config.yaml
d_model: 256
activation: "swiglu"
positions: "rope"
rope_base: 10000.0
beta1: 0.95
decay_fraction: 0.646
batch_tokens: 65536
seq_len: 512
train_tokens: 251300000
dataset: "wikipedia_en"
Each number is 500 + 40 x the weight over its row's rms, rounded and kept within 0 to 999. Layers, rows and columns count from 0. Numbers have three digits each. The size before them is the row's rms in percent of the matrix's.

# up: layer 11 MLP up, 512x256, rms 0.199, rows 190-198, columns 0-255
# down: layer 11 MLP down (transposed), 512x256, rms 0.186, rows 190-197, columns 0-255
# gate: layer 11 MLP gate, 512x256, rms 0.197, rows 191-198, columns 0-255
up190 102:495531492491484508476503459501502455593523450504568516494529464427479454478490517532502488464476490495510591518508543544512478498469421462548467435501452483530492506501569559443485412468532498476482448509465547457499454538498459468530543471469496534500577544565482529478538519447558426496439458473507498520482534482495496480457586572393487481556460483484492549526472541542542504496469534501543532476486526453425417461503525539474524547423419502479464469513533474456584535457476539567530518502497467464490542531493480538539431441524500483432449378504480471466530497518578519582518453499528611522502487518482541529470475527473486451493524435530543510485518535534535501529500416525480426435504492425512474488448491513518556545519473450478443492471542463516487597580518495
down190 102:439544486538480534439480475524469492613510462504548505595565488478539482440505583493473526538527494495526467518494494490453446512473588557527419536517534563491526506510462537439492534537488515503482528498539490495470505482489473485517537502434518590494551512498532473420500507465482449573514407494530489471507535513604483485575484432481453519502539513476456459518562576572512517473489587482449528459537533560484519463470489443468528495482461493519498475508511477456453491434451507490554403455436449397468575502486489550483507520540477488453498535501488520526532484482477477476534486479517546494507541481474491513525511435431449479494515474519464540415425481478493446506565560604465412520443602567499485458502511553464457528480479499500505528430495521488507520505523415
gate191 099:527606495506587521457502494489518442506539479547548516428484590478494490471515538553483484547512495436500508466498486493535503477499397486596538537502513499450449570566579533408513540493461526410496544453437472478513531549480486520476514537461404549488478512491517476536470491462533485446571488551470479440466492499533472524482425503458521510522457595494474510527442465549449503534533463557458532426478514413517495509466506546439513482525474458539462552469545465515473447430443508479501506500533519552533516486507486479436523529478479535434462494605503486463564458534441393514449530461463523512514583486520478456548523538491519496491536516472487481490507501515545430426543460525491483547496564523535462415475489396489463528527495487479554509485466531544545485542503498
up191 094:531535498511503470497522526546554522532501580525464504521391478478485520485513523437535511488463501439561504502452438512508481499440527481475536465543554441527470493480502468486451494476574497495539449515561482483496581589494479485392483492430487518482533451476460475523464507502493541514527530562566460446491517495534553448521528489526514531546515467548545469532477533503549484536516459494518464488471500485549446507509448511497406547491477445541515453440580460584430421424429436456526532508522505529537459555435470499599545416489492466515500520499518535532444440554516523517517493498530436506612500491438534564523473569484471489480527527488466503526443515506491483544411524507528570634478543481492532491508562505462491540507491438475449467467474495578487515530467450
down191 096:471524472491561502532462479530588523572455522551493431538507535446465451514482501522520531507479517472451562520458561465482479509557491493475492558485415516477506476466520514510483485467516554433460449527469538503507533528577477512487549459446543588508495486560460496487478540490411484518484484443543466504502568523558397525585525520548525586629537500565534580486456486504504508520475550539584449433465499502569483504485475496527519424508540531476472485519466510550504454465493514498537442483561533504517517493432476474544428533479531485575495552490549520497508503462459526474490452517440544519558532555522547418498480477518420517511471506428517454494475548431553545533478467444484571503515483562478497459477500497489449529499525550428452456508503488532495556499378502
gate192 104:502444459489535493507508505493550422504483493460511440477482552459508433454493503496488482530526506594450479551488526526450545528563414470416462474446500526439469401555557495511467424473508528404483569441462524470504502506473528487497502484473474496409535452472457593477476548514511441487447477464496489515485511564525551508466465569471463499551482486527516453487475580425447508486541544502518528534516526530490517526553390498546459539583497506498478485457502532517457502429491538449489536493473516474517495467430440469477488461490468450459474544461498468488439528463505480553472517523475408439476555417589502506471478518438526527414552492491499500525482496526504462460462487493504477526493557585477406467532512513527504422496445490486512491528445534476468576482534403
up192 097:447456429513504523440501470471435549546498445506510509479540452522463517505565459483502552528457413487464467433515503456525606511504537497513485467491512519543419556504511550508464468455472515456469511506487542463484466509513542520469484536562536484449554434490516581511514458424553502568477478519499554481481489457497446491471483508493456476496460478497583566480560536508463512499463445505583569470475497554463496415544504486497498560550492551543584484458469558502499526571567523494454515479465538555473508526475467557513455486510548441601484432578479508557532500446459524482570475541550521495523499459539546587439475577461498515519487416495466473499488522541517421510515474524448532565493539533489477427568507526479502489446522443475551519544476533498482407427529518
down192 104:410524498526490552476509517531502499513450526432585538516527459461455475547549510568475564443485417506462503517536486478516440481472537482558442506401531510467462451498520480541472469453531511449444497509538482519523525487479429478541496476530480507472538530479555534551465485483507518529476500504508524532495449464483501546499419516522451519543460476526557518415612609453548523545479487476592559463422491502535435479560495477494515492555508477551464476503497529479595556440569511456480487571435506462564451476550462481576496459490482523476503564515501507529492475489484491547507527538526502547461564548471438556484508515476494578529501499530487455509534512515497550385488497422503526544501521456576521442543502460523511548431530473448498484401558476504497428498475532
gate193 094:473542493473509546511499442514479475474425483448505510508549527476523484513482531554525551516597517519553502568516437588517431537489523451452542568458514521467498454468457485498555414511471517507505480455395455533502444530395566567551508484479447474521465547398427546528428519499559471529554527485483481551514508525521492453464448508545437525511480460488417414512545461552472485500516561519540513507518448516523477541538480536505472561459485446424504514493479562512496505565470518433491420490525487488473502561516506550503465600456472528513509487522465544528488492566513539530523520456567461510548484538527592495463524418543550423481515516505494566470539514543455557544500503476557456457497510518525492416474496440504539522546469511495501504428491507472486530493548565
up193 085:479421458514506507492497494458516492589553460566493542489465437488537483517541452446473530474439537447456480442495500429499494565486544499533497482528534532490502498560553587534521544504519461415516499528540537485573507495543424442527528560548495550463539515452549559437492559538468429516441532541490534470440530466453467525494482475515562459501473518499521543487520457473549554485417423472476484506412532489565488523479513467486554451500512569502464491477512423535531445476563492569382512501467569467540482428530468551521541452516505449491445530468582562506504463521480435454457458529537540511539505506481514520498498550451528515531548490515500445476506427432539464437550526440451574505482473516438508523501540569538517478493499530540416490513491493573462485488492478
down193 100:501447484452528484497525504563528502508490468565504530582439464530477421538535521517511550532502532520425489505537440476511530468505481442522577461535504469428474489568505545480574568580542501526473489445455491527536496499495543519517518467530536500485525520468539458441503396506456521513468529502472500523542555477413497524474520480472467497407437512547523568444496509517520509419540523548508563461495511550510483552463541487489485475513488483504445503511456487498503520477418492559480507478475485534496482512466441546542461531488467460521522543489493457470508488562545518522549476467521506544545495491493480558601515531419456535554488544533485343555509459504586515445526585478575497514435541497564509393609433506526453492475493484500513568492503521474537449492552544
gate194 095:487455515458560498521520489474437471555424513473504564564495421515453474531545555534503613551525462526541448440424565555542522467583463482487500528536457446516478517401482452402461412451482464413557469525477520536520528497556489485547496452570481465459521506527579490486473480501446526541471520491482560470483546410529476549497518539507444469448475502487443477430539569560489496527489495538536480546566480523568489465472450473518505534471541492427484488511478522417533444481513472589483510477553522473448521583568571459476449496460514512548442514442457467474508468488489493455510544561515508474440501534481476506510462478474514530435542534505485485530462541488495540517472559518546527544494443451529528483560490556481508463498531418502510547493534539481483524463490479
up194 096:524496464598589490448455553455562562520537505446559485473517486508462454530419476520447391458467519542571468477390544517515585532438510510493500534455451485450443474490497477502515493473500531553532536520449544549498567479486517458550597437456513479506485548486479514448410556498548510549531504455487510528509504522514517520514464547465506428519560523456499504480487474473483518508557472512512469558519516476546560464538501459515590585438520465561545477512485538481515485513427481471424523519534541474480522477449448493560510502504514509550489440548494476474557492449549517537445522461476507420542463464469439478485503510486522539470488470507428486466533586559534440497535531446502526407531464483523510439476516470500539590590512493507547493503544507483504446451517484
down194 099:518523502544539508554420513597510537459534573557536428481515519515460537532473572473500367460494488485518502415480499514510509492499542514490431513488485477606498488434534534471483496485527516520497454522412509452479450488499474560507500509499507407534471451433513534420545425535515368542497540515567534538509445442606465521523535461505563457441521487504481452555492463492533494515580501544538511511492506558521503491480530432513468548441510493488508469496465462457522543523461556447464513449516405482457515503434527550458486508490500497486437544476507500483515518558522510498529551456439493394486520491506525420520574477438464524419470494479486453510479442511529428500530510529506516474522497520491518484466450418504484443517541461531515523556512474512539532493513436
gate195 102:565509535425579435557470489517484486509531479480484422532498472543573565479457448534431459491456440538481518458453455556563522472460425525517517490509511497473491489481503539584490488538571541521515512476481537572504536514516566542509560494509545559530508447468531499507490587481498513541456549507442528464536495529482580542574506459494504540521474481483510479475538521459506484462446565520556575482513505491462565470514486527455515557487487566463506423516542491473464508459520437585462523497555527480517456548495478469466481487575564514533431459529474458466509481515404487556529491528445454463544444468544542505529542519545512577490482512453518579490487489487477431485518556484578540545453500531478525577417536470454516580452547553484490491508455514487437418471548453
up195 104:517501519486517492532511482469493554575452511476504512535470470436549546562459483446484449498497517531555464487532476466527491521423523438467496438530452486448460479569498578541495516465541522495515521496458489535431512595524524409407544458473542549432515495487581468517481475497543548513532445476537532522413533497570546516540569483435493467496449469526537541432604422533516502508488497489533468520505524488520461444549534410491507482520536538431442574460468520475598417459460478515569552530485540436513518472526523482502443502489540499537521511517431474492451457501496475491485520560517422489560455480458508498470470541440499482498503479462481610510548527549483492493523501479560545463485565584469487514450467420487567519468518526512485515460518459551503486522466569
down195 105:468559569470554502458547442513417542451442478417502472493492440446520526530473558465532490431511473554571549536481505461504530519480478509545558530483565479493382515516531513503437481465508554534484504437459500456567534494501409537469457547505438500507488567501461482502445443496548577525541473474490475592458574552547475476520547499444503480593553515502497470457559477489506473475472478560486483521487462488547511541506474521443504513492539484428545549393542428526425427546499473523472517504501522503512459485503524570393549526491540494534536519482530527493454498496523519461479505493532554556449483526509475493561486536536521461522469514511505582461473556521486407537423445513529525504459449519412468462563457519459489487477539459549482540459528518505508493493482546
gate196 092:519541494568490512516569487497558518560472518460492451539491458435477529480512419492469511516512474506498473487501559417495544501450467472482517476531526451497589475551532537515395516531511527525468517546516520561417536531422516415466462525507459517484498495473501464556509476366502460489496520501510470529424493522470460467550449372583507482499448476483563545483570478556493563548508450487514509538554498532560496559458518503446522481449522464525506476507473501543490475490517528520497516504491484522495569490551521536459492439521520514511588559544496517524442418447560476454534416549566483586449476501489560459475484478500516490525447527490568538469509417502496546485510476458572497548540576531436490485523533548471523485498511488524446490447512538487434425509586506
up196 098:492435529555461450451465515441514520506421500523520530538474524562579402464502559501528503528504578478483523573467499513496540418505469475523448550512513507479464487534441497469421565392469518518508477444478532471543492477472533554507499531575416467497406440586503482473517536515470514481488510522542575439519485452432479506489509490493500496487510511478445511527501500487552521464528462516498481457473495458514524455507523528557534483505510462548510456455441449508548572497554520516502468450572477457517459471475535497589503522492467487521510499531543521520562548503507468570529528535441532504463507536476497519500521516465430560435476429572513547508506440501484616498414580524457466548562389488532496466490435440498576493558484498473541513543428478497471548519467481
down196 099:505474516499560507512498500557485573583511492488513573468508486620462548503531488484501446441610497444493510500580492456475470448465588475498550445472504510465439512456514505459504518482475452563435514480498460526488465504521528452479501474487490491470544506495456492477492458559540478506555527446512467559596494564519491535467426615542473548575620479497517468475501509475421538514501399483448558466523504493498485524446529509465482560427565448576570438486460519437544496498487529529489501564453484471482451586497541491535511487488513503426524544508542499520496576517482499462499452527474501470492453523534501517478446512510541464591491499495528539421563504555490542485496556479517490543504548523523478503470569504536480503492497504518563492415533555453507530573506482
gate197 097:510526442517536541565526453572430495539554551553499518471443538498569473438540417521513558512551445458488479511535453564458506520463483536461552437480453509477483483477526525528508513566514488463541419544528540516433469467480476491488428505514504580490484480503491478556627517507443540472475551552511445566529484557538521471499510491529519468528467512477491492460492547571486497465508538540498475462530454434493537515497549548495487475526483552571501388486507583562518487492526552520530402462510545568493468530490559488470488515518467538435529419482543524438519472463510531508564470496536529429523508500477510443504498597548499620554476467486567600515489463553466540524556544551538517464447528492501528499493518491492520535465478557493492567496531489479527458516478552
up197 099:467520473536462449482536484512494482463540512474522487527447478560524398488527495448547468477593562496494522489551492558475534522562523533456529495552550555397522447470547528531492467525543523531545539425512517510512496506535530527483584476456527496532482513492509523417554489573520478509570511468453476511511491501493442516607541446501544485529509524548524411447498479464494454491517454520594524446452558516514484534503504465519513517579521544493522537571480483432537553494451429473553503549454567560504455504496560520507515566550565615543470481501523502419453408518487428495543512446488500520517501438479550525487549478460495472519496565506478544526441522518513476420454449537485440514532475517461580417464541515466500485436448495500462539486504488502500451516478546
down197 099:439487529475441538401485464490524461510451509591602648554422559519477485489501502530475443450485528464535525478498506452526522493522527492528480477502494442466476475491495512549477415526483552516449524494509530535486502425454491549450534437526481522479460437489539464537520502478519506546478473447548476463452533491487494542489494486471538454477573432514507551498523493489459462494486534519472581529408383455500404518518565544497463492509477510477538469536504498473485538551507457468499432533548517486549567445482549557465500434547502535531534513478497474472499556499469429446478569479465534521493535505504560535478604520479466512561415505544513508513484478493532529537532561518483474492494448545454426573507501551490437460492502540538431468479540501457550549464536561
gate198 102:516492575507475466432499477524481547469498426524481518452525454487441499418526507435517532599538504485472503542498448533546485518446584523520475476527492471504536481457461565485523494492524503514449483498459403563413504505538528410528432492481509526497451505509485451536409446443510523505495554473569501492511496459414486527522491516468441592498519532478438438516516504541511491466439478473541524464525494505506546489552465593419464498552496475557455514488512528512453535487503455562460471462475557544483461533488506540474518461522534579473553453568487443489461512529507473467448507454594510503489510455498579504480578509486494507490487562537531516466579523545567480563511509553540484533463531455435514520531466460496457531417457512431507552439467443477548562480581533
up198 101:462540453494480472508498477520503469577520551516491572508506529496511522494411558599450506504427490512496546537524455453409495504524456478569494489509545527459443486527517497550485504555482507476474548530506561474510507481538489531518544504559510505470493447438552541607496484449419562487472516527512454480513465565509474472527498484416517482485586539550638490460433536502554560458491504444489503508491433465556589476499532501477575430433533508520453595522525546495554459413499463515503460487520561446558485465522476484560565498437487488545529524554506578550483487477465493541526524545496524481434573469457561536540488507537467507463501494554469575522457451518499548482485498494495499514495448504536489491590500528470550531517478495534433531476530480524481419497470461